{
  "n_layer": 16,
  "d_model": 192,
  "n_head": 2,
  "n_kv_head": 2,
  "head_dim": 96,
  "d_mlp": 768,
  "vocab_size": 8192,
  "activation": "gelu",
  "norm": "layernorm",
  "norm_place": "pre",
  "norm_eps": 1e-05,
  "positions": "learned",
  "qk_norm": false,
  "attn_scale": 0.102,
  "bias": "none",
  "tie_embeddings": true,
  "parallel_block": false,
  "init": "normal",
  "init_std_qkv": 0.0295,
  "init_std_o": 0.0295,
  "init_std_up": 0.0295,
  "init_std_down": 0.0,
  "optimizer": "muon_variant",
  "lr": 0.011,
  "lr_mult_o": 3.0,
  "beta1": 0.93,
  "lr_head": 0.00689,
  "grad_clip": 1.0,
  "warmup_steps": 200,
  "schedule": "wsd",
  "decay_fraction": 1.0,
  "decay_shape": "pow",
  "final_lr_fraction": 0.1,
  "batch_tokens": 32768,
  "seq_len": 256,
  "doc_mask": true,
  "train_tokens": 178400000,
  "steps": 5445,
  "dataset": "wikipedia_en"
}
Each number is 128 + 24 x the weight over its row's rms, rounded and kept within 0 to 255. Layers, rows and columns count from 0. Numbers have three digits each. The size before them is the row's rms in percent of the matrix's.

# k: layer 5 attention key, 192x192, rms 0.0768, rows 54-95, columns 64-127
# q: layer 5 attention query, 192x192, rms 0.0798, rows 55-95, columns 64-127
# v: layer 5 attention value, 192x192, rms 0.0554, rows 0-58, columns 64-127
# o: layer 5 attention output (transposed), 192x192, rms 0.141, rows 0-57, columns 64-127
k54 098:131149144132099136132131120141144157171173113124161101146130134087112098153156069083148125103102133107115143137139101126125104145118099101170139151158131125099147132087112145110138108170156157
q55 094:167106112108135151147137110154149084121155136125145106134136108109147104122086141136110113130128141154129128071127099136122098092126108097118177074125152120192117112096119114188119095097143125
k55 091:115102142165145080168142096158125121120158117139100115113155132112181135076111142107136101129127128163148137100124183114093125138113136130145090151126121132120094110149134132130140118104131095
q56 099:136079100115121158146140168193146126114087115117098101098179146114137126091142110151110120122144116126164118134155148131116104136152127103142139123135106152127142133123167092161103106145143176
k56 094:147091168169130108143162172161146112127157138074128081116121154107165155137101124104136097135132147135117144104113157129098095174174115154122125143117108118110145119136128094147125147119130134
q57 095:160123119104130179090131118120141132117109147093099130116146144113106112185113119123122111157146129128165143068117123124100168120150123134142143105177129172114090085097134108130127103128146112
k57 098:127119082190179130117148123111154101134129131095158112093130159153128124096091173048101150132097135146111130178156159156106122139136122123157130148189126139120130101150151112119131102164134135
q58 104:124179138123135145138137134141121108146106121150107100118132123134148161140135120105147118124112107120107120119093104158094161105157117116154095157156130088102144139137107084118146128128097184
k58 105:170100158110121143113149158139150148113114105137098123168106121161139120095128143123088120133180143162131105161164131098143133141103158124172120114135073111156120180129152148111128150125115185
q59 105:107145077185142138162084154095149170113124124100155122121098133096136126099080132129086122156086154153133117154136118118114140139165146100148135115158157127142136134149160101156090096172115129
k59 108:110158151155143078111133133076161139156127102137110144122151162111095113163175145161110156104104168109144132172151121117136105131142123096107147169146122143129117133162126104137134134118130115
q60 099:088102128121138073142148151107162138152145117118127131138125134100112078134127115115095091113113160103150121136072161158169153131107113162134080130096132121138131132124124111106145166107157113
k60 099:105150181119158108113106096144086120111126147143154107121176135118138125134137119127154141121108151162136175144094093135151150104132126113119176119128126135118151135118122109085114119094142085
q61 102:143098108113142146114096140147134112157147108096148182102112142157118126101136100170122158135159175141110093128163152162128116097111110146160118188126105090105150158140158125138144155131100088
k61 102:096095120158093157163125103130108149102147153099087144141119123125149156139131150153102118101129146097106114102127118134136111110120125139111184114104101157139137130095146103146143121110151152
q62 101:115114107159154131131174107158116115112132142095148140129107167107136128128130128124103139146064135132149153109165127136070124098138125090145088150172136115116153113109133131102103140174127100
k62 098:116158123132107132098161114109155097136140081154104131131153100098117136095087137126140130123145141124112146085116179137120082110163097167125119139163096126136143161103108146102101127164161105
q63 093:175153175124110093163120134121122089150137076115092088113124158120131156112088131153116143072107118133129092078114078156136150107056202116144100116146106103116105137161145138141083114154132104
k63 094:132124120099137169111112121135137143155103125148140128104126123147127102124124175167101091086098162147097080131135109135146137129147183122129123097138127130123130193146148156105120157106127140
q64 106:120142158124149124147132096152144099127125107127171125086121183122112161130129129155098124106133132175089100156136164077124163125097165150149079114133134145146172117146167126094062150113138143
k64 104:150130090098155117148113124097098132126067136114100096123062138126117108099165152130111143153136146124132097128152137139139142096129152110099120141170161132132118122152135101146128145099125130
q65 109:078126110146103141072121128136123157154160160141106140138146123129116106119151165138172161134133140103093096168134175166152123105111153060129131168100103118135157114107114076127140148128132127
k65 103:096117133102110142091086132122184157140117168148164183100116130142131141163107121102138086131125122146142144103144135142123113139102157148116155173157091112114135118158135128110159102075128153
q66 090:120143122134122160171153098133106072178108131094109122132131123131111139131168160137108120120080072112138099101126120075149154131102136169117116147098124150137164152114142149158105124121126138
k66 088:126131128134131157136090101129129112152135138159125099174061108098099112151109102123112091131134116196113155168158101137101175153126128111166114137162157100139088148111154121148109158117120139
q67 110:125146150130117105124131153093139139101141115091127118155138154175078096112139127140138143128133098125126143066113156145093122100167148148114149098160118095110171110139103128125149166086111155
k67 108:136066121107127155097144106160109128111107096124124113154105120134132190087102169146109137178127105148131138132106108130169129154148162121114161140095103086117121109138157124125157086117124153
q68 096:136150148113091139171184072129116125128157148125118130108108145167126160083137136127134063125131141088161098128133143113142147121147161137170153152129131158113134090130096100092068151147114127
k68 095:166113121100133152135128137103091153124136145125153130124075149130127126096150116122127137113144117093142090159118113149136142098121107135163141140150142111128109118150082076145119148107105142
q69 095:148143119124170105098144115134130109119055155099157094118102102166146123155088152087089139124125131173184125101126127099134149124135099126192145073141123163124114135123164124125131130112130068
k69 091:123123124133143120135170088158151093148173141125130179124159133083143137096153134165098115150128144138153176080126164150139102128118113108162117122174147108117102122121127099109132143138153121
q70 106:114111108160144159149177143146130146133132097116119114103094151085142118125138141179095142151137105110123136154131117091134134104183168141136127086112138090105129115151119123134142129153131104
k70 101:128116124160126167071118198106151140122127101157131102161128114087157117099104135146122100119122138112156114119156151138127122134144147155079143134119153082145104148137156142103110115174121152
q71 110:148131102138136156160143124178095105097111155117126174124144152125162134139121117139122130145140122134146143125138149131148140083159121149107104151113186163107122094113091147133101124128142130
k71 103:161107098137169156099167156141157134111152143156136109110128080103122135126125119125116140089190101143133154106110141101144108136115142130132126171114176118145125130144097155168135154120122138
q72 097:138145134113114109120151135113133131103121129141142112133168103139202152146138099127109092108139145123129121123112138117122134160093127150109095171098144080127119153167117153131133158153122096
k72 098:135113130123083136129139091143099122121159078142097114131185087127090102132132124112137103108145160176113136133153144099126140113165103072122123123114123106154146125113128102141113135124132115
q73 098:144108148148117142084125127095140145150118086107118124131155109098147143153143153157135088143150109145112161118128137113156108116132112133147116094154160098115108144099103150179113142091118138
k73 095:074086094127166121127138112128140081155153122074106134122166092153162115134118122115134183111140142111123167108123168144172153108138092126099153095116128106125095089090152159152158114153148140
q74 102:133126155141127105170099115135098138160150104139168136119104094139147103149104127136128096163179126118131164143149110146138159134127129109160150134126170134112104148120116161175145142088138126
k74 103:094117136136097171147152116114115129120138126115128184095195107140177113159157128148093141100150141104146126118121133126119118153117147132132099135125145141149141133104138118129138120155113145
q75 097:157129147113130134123139166088123141134129165126100085136115096122097153122180109116139131103104168139097138151138098156193099134130168100155119096135117108135138176153146112129093155120113114
k75 088:134109119099098140115158080133127144143148113135129135132109103159114155137118154124105107124128158125161136108173132102129134132099127125137130072078101066121129106145121103112136140098131143
q76 100:143139144143101171098136140138140130121112149119145125138121152144128131124162161105126187091150114100103120140140162096167152198126163157118156148106144081115130150089150117109124135154146096
k76 098:157117126135112121101123087141126130105168106135147091088108110121132121156130115160157116157106153135133132146146122112143123120123092100108126119093106090138127154113122142115120137154173160
q77 101:126138178128139163126121140147110133174125140038141153156144159134155122136090097133138113112157177116135154132133121132132132152112137118085102100152090123135124134146138098116097140121148121
k77 097:146138137159119148136131115108129129145140176101179137134133050110107105127116186099097097113099178151128163117163112155145123145151123132146149124091152144138145140162153136135132152143181160
q78 101:108114111125127151143114156109086131153134133143124123134117141109120153113117167164157157148126101100110143149132122114079106125137140097103117117141147146136078128089103093139129132155140095
k78 100:102141151117154150142117111132154142124103147130125165119112138103112130144133121126130124132147131135105110115133119104135159152148170107155180169144083085122119125090133156147173040147098121
q79 094:136129115110124141169115161144162140110097120158121165148096113148104131145123110174083120140129123111144155146132099135136133148136116138088126085107103125104166144166140134103109146164118102
k79 095:137132127118090114137139165096127138156159141114094096164132093120112108134156092160103103134069140093136152148149100097123119098121142132104155131091149136193106117122121178128122074138164129
q80 098:083134131100116107159158074149104157120108110140179148137150089123124128140151119168179131111074144076125136122128100138149133125090147127130150097178119128142143123076091111111144134163132130
k80 098:141103130137146161107109122156107127152115122117127157108173139105098118123111119136163084145111135135088149161125118125122152110112112155099139142160134136179061112093116143100153164115131139
q81 103:120155129135168121091127127168150157142138129113152153134171131077141122119114107082143160140142121165101150078106081133140095114167111152117107133109124109105114161157099140127171116104161133
k81 100:108157083160105125123163141164132105135102138119093144140122127118104075100173138143150119143135099166130111127128172143132111107116142142153131122114061150093168149135109136109157153160128125
q82 106:146173138082150127148102158142108151122087076120144116128094117094131162149093121093134139169101143148134120164174130114146143113087166145135152127129137160116128101123110156118170120158119153
k82 104:131131083117114120133156122105153149134112101100145153135106182116117146177113153102134186096105128095113064154088105115091141127126144086117128105138129153132100109118088122086158111153098118
q83 096:087112135121133096106125097143138088113114110136137102138123157141191160133111161132083167107135132132107130088087182092100125146107145111141127101143158117158103135143128116133130151133123141
k83 097:137107151086119090151144159132145102135135077157085135103146140094148098111159148075161130154127126135112132088116095139141172127121145124173159104117163072143175112142178127137133107111137085
q84 100:150105148129118157151148195182163169094131090081146109118166123150128154089086150107151141139124120086041115124136146116100135123125141117152126129111154114086154145139137178144141150122126130
k84 100:131114161128117177127160135130130107118112089078115112120120156143124140118107132107103117117154124128166132104148119132104151159121137111133131160138152157125182154115130127137117124110138140
q85 098:110130147111154156146079115093107118145161143163076127131125123126176121160146107167197115145098156097131114112125129113139117124115179071138114129149108113107104124131137136165128134177142123
k85 093:128141132160107105131137139082120171153102082170149149065126164137106115109164127126122118094132124141080127187137151152126140165180117132130141120094111142117134129104081130120136102125143156
q86 104:148116110157148111160125144134142118142117116119159122141124119105159124152151113126122126096123138132109174138126159091122134147163124111150113099107172190139100153107148114166121097138126140
k86 104:100116124132160117123169133133167125130132144085095127124121179119130135123160112120135109148122121107124113114130160103161177071106125092129124096083149137139143153145116150127139120161125123
q87 094:148101194147162099121167156106140142127128103093128115115153097138096155121136124140109126147152148125113105127100108136137115138181162128126120101079104156070091109146105119092091163140122205
k87 095:158117129077107150081116186146086142122132087090141140116096157105129113127114122158131145108162166141141108126152116158140140139159153126126158132091118105083142117144112106142115094116142134
q88 105:129171088098088159166112166156126140151117127149145167091145148136147081145106136161116127154137129159110110112120096086148149092120106164138103152109119172147109107115116118096141150130122149
k88 107:076165098147127159149129158121098104119132131140144140154108141085178129117142117155058153130150090106126132114157142076169132102101121112140106133148133130130124114109104094140125125125177109
q89 100:148134129178122108110147150139113118123112136095145180103161140149140115149071121103185135120133123164103163126105118089153151141113081061098122077116107111120148126083104121131163083141145160
k89 100:108140173146140159133090167173144118119140092102150115070145107130122074126121158131124101169074115114120109141126133093162187114143118143105114092133126142125119177126145141147160126137143136
q90 108:139140117099136193113145122091099123099157138159151127125113142177125113132135186127075118169144140154150137132156130109096127139178133121112120138133180137139123110149147065097129159104172140
k90 106:128112085113124134125154136081136114104127121116138116124150117134139160104128138137127121134161158166187107126147108132085138125134103148126145140127161082103166137151142113104142129125142141
q91 113:113195119138130151112152124144106138117119133078144138107139179154108110109110186116124115157155130118142107139136114103111180129135177086134124141097117144110124129115137118131119171144110111
k91 110:149127100152155161141135126122139140123132105146130142088104135127110125156126154131083097130169084146115105097106117123153132115156137156117127146186140139140139155134133110112121117137131107
q92 099:152138110104142154142126149103141137122140128092140121176132096099108165191112160157084139153082125137110121140144150102129073127127156098145122138162126110146120114124154121163151121159150091
k92 099:157138112147166130114106114159115162138075142144166133157165126110135133115145155097125146128120141176135127106110171143114133111104108134115156136152109077139114084138111121141147100084134112
q93 096:110151163115110120111106117135149137155135154176110088160116074142101167134160136113124145159123087130150152133133100185147162148104156147075094112111091118153122106155187149129164139144141138
k93 095:146141112108127061148136086104130144109116140129081123177117096109116152180146080113153129120113134161114092133158121148122117133142116104103113126127064097165160149139113125121126154124160115
q94 091:114067116168106104110135141153115115113139086111121154148137103128165154151130126101153121102130155043103143160140119107108129153120125189131161147122113141166088134105135154107092090158168147
k94 094:107145150091126149077128170125100153119171122118152174125125142122107085132108108133120129129155145151168122072119136122097113141135114096159116110092169207142103085152112168140144131194122095
q95 097:131128119178137103132142158159103121131087124105144141127150087176126169131131063106135163157125143104138162145132160122136179160127084111095159123129129156121121106106103085143155170139132127
k95 096:118112150133103122106093161188141140099147117116122148123129149136126119133134099087100131107093097162108152133154108144110129117125086167104127147126151135195141156092112133106149094179119131
v0 102:132078142122087129111116087119140144122135135149172156115129122158113135160105130149127125123117121143161135124094136080109122112104138121095091147091048131127122135130146122107123117133132126
o0 110:142121117168173136155159142129126096143136127083168149131171152111140121123147159124124118096178164129150105184098125140116110145148113128144178079131166143099110109117090122140128104124094128
v1 093:181132154155144124114200119080098111132161116155114142139126105130106089112118130153142152104136112075162135111137135164072116130120154114122138101144155115143169102095115134126125135099203115
o1 097:161081125120108126139109145144159175143107133094122152110138146128118133146119110103128098153107104192129126143130138096204191097120124138113108184132091126137128120142116093162125146152076156
v2 099:123154130123127145098159135133153132143113131088081112171082141136103123103122102148134065124099111143130144117116142112152123099135129134130087125156159121112146106078096120143101190159091144
o2 099:112143122147117134148079104154114120121140113142130145133143120117138096152103109137128124110145131093081115155145087079140139170097083172125144107124139127154116158116128143106140102142144085
v3 083:098126172120139147137105106148128106119141119078145122114083122111156140132163155136107167137139168148161119163101121118172137132104096147091114135126083125135117147096140127127122146201157144
o3 083:138158128119088149092150147105127140147109115154112150131188140152127117086108114124153125148132092118082101083120114132120060114158178150142137126138170129120150131129121114142139129087099116
v4 111:118073102166124153121105118123104178144114164154177122162164138118140114119115147099117188123110112148156081098140159114118122164145177099132153123105070110095102136145157119135162117116081101
o4 119:157139089100142145118154130126137113091126084104101123123149096158109185103157113141132116124140131122120164122097103135132144096128111124132124150145180177124140105121107203104126174127134148
v5 099:077118161137141123106146144093140092141116163156102147161125130132109175140066161158108125118166129139177093152141139128131143119140132152159121122116126096118076137116134111104127124115094177
o5 108:149145109144143132107133119178106117078092078132168131111116120098120106101152087134112129123093094132133137115129126100162113136142120120053117127146126136147152094148122102148143154131161083
v6 112:175152114182173135117152152106119148141147074104104138134137106107139136200134137124093132165126115154144073127095102106104109153092118092129143104115145115144182116149124152135137138082176128
o6 120:109120142095119134139101146173139136140115129192149112140113174144151114107130140151165132133131090128139178137149137126114133134162137113099131132167123123112114123082114116133116109171106120
v7 097:153139115154132122097132147112092132124129117100111152156124108128121077125147140118152129110138127137117168131123096172150146127120129056122125119142110117115136101134121139127128126172129125
o7 099:103149123118123200118123129154118143107130089144152100111154150159112166107099110160151098139137166120105114120144119140124088104109107172156114179136169145147121180107146124114129119148101133
v8 118:152177113130153104105109118139120128134086127125113139110119123103099149106119159124103122107106129085132139122104108155166156134089146089085127160131135150104141170126185120090144143155108158
o8 125:085137169149118127144120124136125181126147129129142134134094128133116110116142122118121136149147140136136127132168161122092091145193103133112153134099155104143092071126122130176106083121136125
v9 099:121153133120107116066115108145174148089133121163159116068123110115117097132130094132104106123121146149125159132121153146077080098115131160080082162105171129160145138085118161090139142165156123
o9 102:094046120129132132182114153127121102195148196091138173143155150129136145158111162105136129117144152138099116122100108126149115165114096115141165074141112130109115129178128072171117088115112145
v10 095:133135134155124113114082158114121171090073119110121121098113127137171118125109130135107111117125111133111142143186178115151154195114123122081124107098093100122132163147130149175131106138133139
o10 096:075163102100139147138169105118107084138127127185151120125108162151122150112126150152170176120125114126130090105075112121092070083107163136184157151160152133114090142121105139108141130135134077
v11 084:131129125167174106097088131135119135101136165130162129115182155105155099122152164092129130143125190170117122158123129148119085138150109143157138176152120109119127147109141130066169090123133085
o11 077:125087127076089128150166156121136137165136145139105138111141098156099156105126143130105133133141146107127142071140152145122114104156162126114112142128170138134149110182158125152119156101126160
v12 104:148117127122129126131147095127144148142151092128145152107116131113124142082188122135140096128140128085144143147161142117099111145148084105157089135117169111077142135164113134150156120095153113
o12 110:122167147127117115145096165135126094134154134120072137154100144153156093166077144141118143140094127172110152131127132124156153123151173123099158118124157158174106128126135143119109104155133106
v13 090:146098099159086146089142131171088161174146157149130156170148123129111161132104141106130115167122115121182127100159103097107119120135168133105093093092159107128098128143113111186106141089088129
o13 094:130124138132184124160124142142168078096130112131152118104124155119167124133163124157151119100095149089122109159105107111144171182103121105148168126173138146124177126130136141109127126146142075
v14 101:124152104114148147137134120139112090092144127085146144111085127123112102159150121192124156104154152111106143131081129131114154106109127080088121126124125134139180083203136100161141136138160144
o14 111:133148160128102134075146119103136133108120090137105150165164140149150129122109145099117116151157113125139137119158129148132099133152121144149129144142101085106076142092095127116090090147106095
v15 104:107100153148132138172114140118154104111107092129110135157141127127118129075123131152133093132130116159103173109088123111149166125101075155148107134117118156085151118148118143151121106171124140
o15 108:152172140128097135109118117124118154172147115129147091096130122137114119149138146120145104082164115113153093138157154140103099102134169156137128108132129103143129147100165143098132146140103119
v16 098:127144124128096132139137124139111132129105159157125152142120118111131164156142079144159122163108112151126117146099136134147147086103166079125130147159143134162083158124143135087142118154111083
o16 104:144095162135166098116135148087127120119123133101159101106132114087129094129103145111104122111141139101154135136137119153090117172122090122137118084110098142100168131129155108117089096122144182
v17 103:119098130134128125091126096113105144128096176102170113156105074160119117157150114110121191109151085118126155171114101139129101152143125122110122135128082094144131145117148119120100091123154146
o17 110:128137097144126164158132112148147150079142097122103116133158177075150119057133127165147105151118189167114124070126125112086165131134135148123145130159176174098149159115119151120105133119076144
v18 106:100133144115119158157117108131129136134142078169119128118124115104129116157169152143105177109119132147145085094074128168156149090096121112122159140131135124140154081123161135097126127182159159
o18 105:152124148134103130112122134133149165154128129102121133152143115137120134123092138057145105147173085143141183143168105171132116161142136117123113097126137142132114122091127113123127119108104167
v19 106:116167161122102133102124140102138133100138157128156165126147107140162140125072119104142074150116107147179128126160116123104095093149129157123109144094111135139109137114113134100135113095078109
o19 112:107099141126191105159124150161121109133149081115113091138127132123132123124148145131113136132124157124132111152089130105122131157100110128149128106103105137147150125161128131162131118131144128
v20 120:125114125122101185096090110111115195120150136132166152083097139127109103144112134084190138125113099107107138107155141101170110163155149133162128129117133134187153168148120115147107135137118151
o20 131:110120109098168071098149120165140044124140115173132123198166098113116139146115145140103139099136134169128110089127138164147145109103116127136143137109139137108121131125098133124147124120154150
v21 100:115140141105103157176136142119110105153133167117103129165113135071167111131125104101170098111116113092183132102114151103155110132168150119102122172144115152141151149143160103151140154128096091
o21 098:156104129110160077084124153139126141122144080100148141118143123176099103152151119147085138139131137121146135134118114154162119107157117177128139127104120117097108104133108135119154090142166137
v22 097:130139114119139111085156151118118147116158106162072116124136143121095115141125179167161158106143117114165094091111137133128160124107170166125129073133093126179157111133086131121153127122184147
o22 104:170087140116091134138125106112135113150072116126179160143153145112125161090152106110128135139135068164100170177129087074139169145128122149105119139115150107146109135124150113094105148117088126
v23 095:112111087104132117127121131142123075185135135103158142126096096087135142102132164167097111115144146171159131142095123129109130131109125128129110113100162131080095126120149079156161157158110111
o23 101:146136148143129169106112143152122145064078115142090124135162132153114154118140104126139127135128130076100136095106115129152074160156128120119144170172120174140142107148131130140110134130140101
v24 091:067144138088114111156137095125116115156111121119127145136114144081168160121132155159114134120151163152125117156088141123119169160060111123178119108143144107156135130133117131116198129135177132
o24 090:155115161117124149085164148108102116119108117118102111115151108176119107105119110087138149157156104115118111152126105119119096101159161102131149124099091135116123116169127089132079133111095143
v25 108:141164123150124121140144152074108131108131154083137150138123150149166109119095114115146196114119136061104084155136156130109109139128122106141137109130149084115162148089127158129130156139108128
o25 113:113115129100136117111137108184158104168148148147079126156123096130093109128122143154127115165110124187118116076114143168155100083114109185108101152138092169095109077136119111124146147128121169
v26 093:123139129102133141086100111124115134142137196098126131159099125161148089149149145118149173175153156059154133108148101108151094084178156122146125153130140134159096152136137146149125136104091139
o26 099:134147155155150130142133147140121106094121062115128138133148129112149155109136100154093104149096158108109085123139102138145153162088108165144119137106115129138165116152094101139166131124164101
v27 108:108150162121129107168117112144138135137170127129125117083155117191099134097130125080151160151132096100138126137136131105074144147106153145130092152135120113094125163088125143101101121168166143
o27 115:141097102119123098113144140128140173173109159099155158151137126097138131171143143159124102103116142169130120155121146156167121099139133152116128106113145131162133070171121134147141121094095160
v28 110:107145106141103127133124151135138104127108149121099152111140139121148172123105132084109154094123128102112147136143172175085131151112147144104145124112089137150137140133154080097172134089148128
o28 115:130146128134144133130176127134111138159124137124131116117122137123126097127176119148124132155153159150164130167079107077130133096156110111128110133086111105113089121157136170120109121120133106
v29 108:122134122148132102076112125144141168105114132131136140123138156088068086144123120094139146147120145144128118107144097088173120101128163127173167157120094118109133104136116178102115083175110121
o29 112:092118140084125166133118116157112115160129144126150109138144136168165177100118139177112104091157141127081138135118122175087108115131089124120118104113174160177123142096153085157134124104139145
v30 110:098134113098083095099128093131151109125102116129117101149118091120140106124130118136109136082136119105102150128139136111153180168094117123165120138127097125122117128152107148175158142091126115
o30 116:147129098125146188096149154109082104091128108121136136113123138173110152128129127158155127135169143145145090185120091136116106103114123118111115112127151142124101133126110116114102115158110141
v31 103:101112136142156124143129111109116136092134127152136157118112126181089147077134171159148114148151105117129107099139119105143141157082101143139155091138098143107107130128124100114104091140154112
o31 102:154140152129107115162158117126138148108090112143109118140163143098123139153145132125110133078137109161138146129118134137100140132144176132134101176129177109158135117121128148138116148100089126
v32 074:132091129120159142127077096123144169140163125120141152114131137101123153121120141167128155155107099188130117103114138114099129140095122172136143106181118121133124137125099142109187088121137135
o32 070:136160164109138118144174114107116132153094105174133131138152121134167125104153115070134108111156122096102150144143101104091133123161155130113148159121150146142176123123154116149132141113129104
v33 103:126150142179168078098118100126159147124119117129118130144181153128130077128119169136101117131171129089117140101149113109102143159147137154117086153113119125097125130107122150116122147110132117
o33 107:144127106076111153136151173155109116146127163128151141140102124159103174125136142164146132096145160125186068168118116154139147085111126101132149114089146118173105090161109100116138127141113132
v34 102:127118123112161143123088111079115137153136151113108118124130154143183129152107157086131148132119078134149102144123104119116132119131116114158172122133083147180142162111133145158135153123132142
o34 109:152132074138121109110143138171104145134116077153162147151122116116091136118155103157131132124126115140131175141162129106165155108110124149139096141092182121122124130129136136072149141152145153
v35 098:135156114124104126114102171115140089157137114168115119135123120117155091116115156144140109111123143131117121083173105163160148086138149181147179110106143126113140091160109138208128082111100126
o35 096:131140176094131140145120112137129139124099102137117102131087138150121174129166135092131146148114096119119129146127107136111117162113156103146087172156091138171147144107136107116147167150170072
v36 103:120107142160136139133080161109124112096126161125118168079121138100163142094090157122144133103118134133111132145157180151126151143123147127135170139111071124147138108142118102126125088124110117
o36 106:113166112095133102096174090134140092165130099131095095126147114140113146116155111090136135141140120134131123097092133106150124075128166155149097117125128150127116151111166154126127155109153120
v37 102:156116116100129116156158124141137120134134089141087146113051133105112146131093097142124175176097133130139172100142137110145148115105153087125158123121165157115128119129138161142120130146157133
o37 105:119156137161094129121099117112115164148119136137147144122126111103170113121103139106143103118153126128077102159170098143136143137110119140153097139104067099108101158097143100125133120154116149
v38 106:090152159134123158107117124135161169130138086131141071150156130108160122119113098103118154096115121094112086123151142125132151114187125144140131132126143123099135163127102170153092141126051131
o38 109:125146084107141087125121154105097112133163147136115126158111090163086152143109144130123100151100090192122125120120106162138093127105121150103102099134131146119104110122119136132172118134140149
v39 109:100119137085135119141111139129162087118150126096162109133137147140113098109168103151146131136146117140103150139145159140129109066155123169168110166135159078103102125136072146182123139128117114
o39 117:131177129127087141107118145106110139135111123113107152119103124130144123151089164137123146128122148137115097121147123095131126156112121126083102076128113163153135120146143129085143105146150091
v40 083:126073090145130121168109134157134152156146104120179143140157145119066142101138129110141128186125149164124125097093109122087131100112152168137135126128161094116087135166142142108123118134134061
o40 074:125149156103123135099142131119123082155071164133118110099148104125151146143175141125127134077121149097111126124115124129119141164184130097142131105141109147164175117143142155112130146114146134
v41 099:145169150098172171175144131132123140127140109118091104171149127091166153130130123136114136113111113128123090117131120137141108127108123106100113161143109145119107125138130124139099180100116111
o41 102:069157093145121110112107153109138149115152090168082130108126105174137118145118123110129153170129140101130145138140115124131133126126137168125116142137142083081122117106124133126173076130126135
v42 108:110069145160131124085169160119145080124110090180126161151124177092129146127122090152135110117149146151113132131134092128124121126138097153160161090127162165152118118147090141140129113126146122
o42 109:167154160097141158161089116113099125143160163143164116112127123139123092157129145106113121120102119149102134148135117126128135124142114076087125142158101092121174173107160072116122139156117074
v43 107:124094131199139122082129131138173093154094129136108131133133121138154072117129113123078099094141146117129156092134168140063131139172122145126107169129127119097126061098129152132138137100147113
o43 107:118159111090129153153118105117098139120148147093137129130136132150116187144152116126134099146138161112132111181095081120190157104128131118127139077148127146192131162156141137098126114127133083
v44 100:131122129101100136118133098133092093137163134119092133082083134109158184134120143176132149122134109126136144151142128097158108150137104129124130091087117189127087135168124106131178120167119140
o44 101:099140169170139121135148153128140139102100102175128154180152128104131097105119121099107145139134123146104145128111119158101121153119139129128134170124135122107140155120159116124085118110111097
v45 092:108114147104087121156161137108119110123126133137107142125173191115101132144138168124124105081133120120136119156102150133134098147095118120137080138124127133144095136145180137094145128143160112
o45 102:142115135144121107111154154136121147151114146101164137109114099147105112096123083104106149129110119144146183122093163099130145132173110123115153078121140135169142101135115132131128157106126167
v46 112:150100131181139106127100098135097132140118139122126132135113121132100100104139176098134155164168156150164103112158116110112132125140140115155144108118145133090112165138144143094128144182101076
o46 122:136136104084087096097136155154112140119099148133114125115134124105100177128123077174114110096130101147112114102121150135137113095140108129113120126095138172171123098118133119148085179105137148
v47 107:134087113122119111137142134157131203144121105137141105138096163108119108163138121122111155149108128134117115067127194084134095170115147131118150104165176084177137128141160149134151152127091104
o47 115:137122097085142115131152119110098084144116189121148176140157128164140148137125133108140109114165130112116119133093095153107160103132082100132153125118113158088094113092089125145152125109172133
v48 109:142167080157141165130114126129130100128100140073164144141131098143121148130118112105098136167129140130122069099132077091096118112150107120123142104108121165159129149122102139122149151091099122
o48 117:102107161107139107115096131115138132137149139132111122120099142105114118133179117170109108135104111128133159118140168102125144169117112131111102140158114090138158129144154170131128104139134112
v49 114:100097110108085114111116113176139114131194125156124095081119107120161164131185082121126141111093146131100124151158173118166105145141127175099149114162144106112119124135135104112153102135056148
o49 125:116134143153153133132146132091146133115094135134132155168170122113134117126082173113124133119180126119147139114079080179109070137094133106111121148115148139112141128132101179138122137104189112
v50 096:175107140128094147091142135138077134137117145196111127143169075118155174168130102109138157092107116064129124133181120144115113147143147142069142112090116128150118119163151132154118103085146116
o50 099:100095113146211106136115107129182094113165139108147103113109170124164126109143117168121123164103145156171144135059139141104133104123133118124144157161113143061136146096151121148135134124134120
v51 105:131174139117171103104150111131138156157132104101080131147128132103159135139103163103084158132126158132142120133157151101084127143129114173143115111152145114110162139075123160128127118108117120
o51 114:079098099097115099176135158170100135139107131174165147123150120172134132104155112121139099148134125154093147147086095131138114117144147152107104157111108126154115101171124108160145161114133126
v52 113:133141114099175111121161158147138132127072149144080131119108143101119147110139102088105131140132128098144122138148146121162128125160161093116106157122120179134109167116141107151099139074096143
o52 117:103143096163126119150059130123106147071157095104163111075121134138141119144141128147136149136115146123142143130120135101138157132110098145111101102107092059111129089146092163125136123148170149
v53 095:108104145124114145129123149127087147115130111130132123121127128119164133130139088114146175083135146091135113130116125145088124116114124110109129104142136129140119156125144143118090159130181117
o53 090:126150102160144115123148130093118124124130169157121102129158124150106157138106144139114122177100121183112122128078110132168083114141111151133135124157121114074105125154118083114162103104093150
v54 094:141122118123142110149130123159132116149133097101110079108124118121101158160124129163095124102096138176118142105130130133144152123125180133110146101144119130094158069118146073104113123144097165
o54 096:149153107136087151094125093130132170105105148149129151149106125118147130106102122082175113131169104081140117141142147101117138132112096080107130164129138115169113155079096179132118152142159087
v55 096:127163125169136098125132137148096182081093144085132164097109137106128100105150113100126161136134145132095139167148179123131167184140115082146118131168133099105159158110136109110119111122106145
o55 086:088127099092132117131159132104120108128131120161116118119145111167122119134095182138131115110158143166134111094116116153118089079128143150150117138121106113125080094149101139162095136099113144
v56 072:118118159098104175134134114123117118191182133169127147131133115098141120120140134115185163148125088119185106137105141118122108090139165106129133139140155137146129168102120130147141161174126092
o56 068:171085130117175077139104166157132136116134101091164129134169127145110122162121113131103087136109129151107143143132105171191103131143107164105121110126117188089147101146140112145148109138121159
v57 091:127119151115130130156145107142095135135132119139109081156155105118119137206132138137126166145153120126140128113099074140134122155129093169114139126139108141175113104139159177107132111101189145
o57 094:144101099101141132099153121113143125098110125132144151108111160161153117080140104125139133143106150121129132114137129112105181106163176105124134121147154092109176167107133066124122144099093140
v58 103:121118115129129106155100148100138107118099149073147130158112167139148116152119138139142147114142130128129090104113146087171141150089135089185123134113093133084111128179114130156134140142129093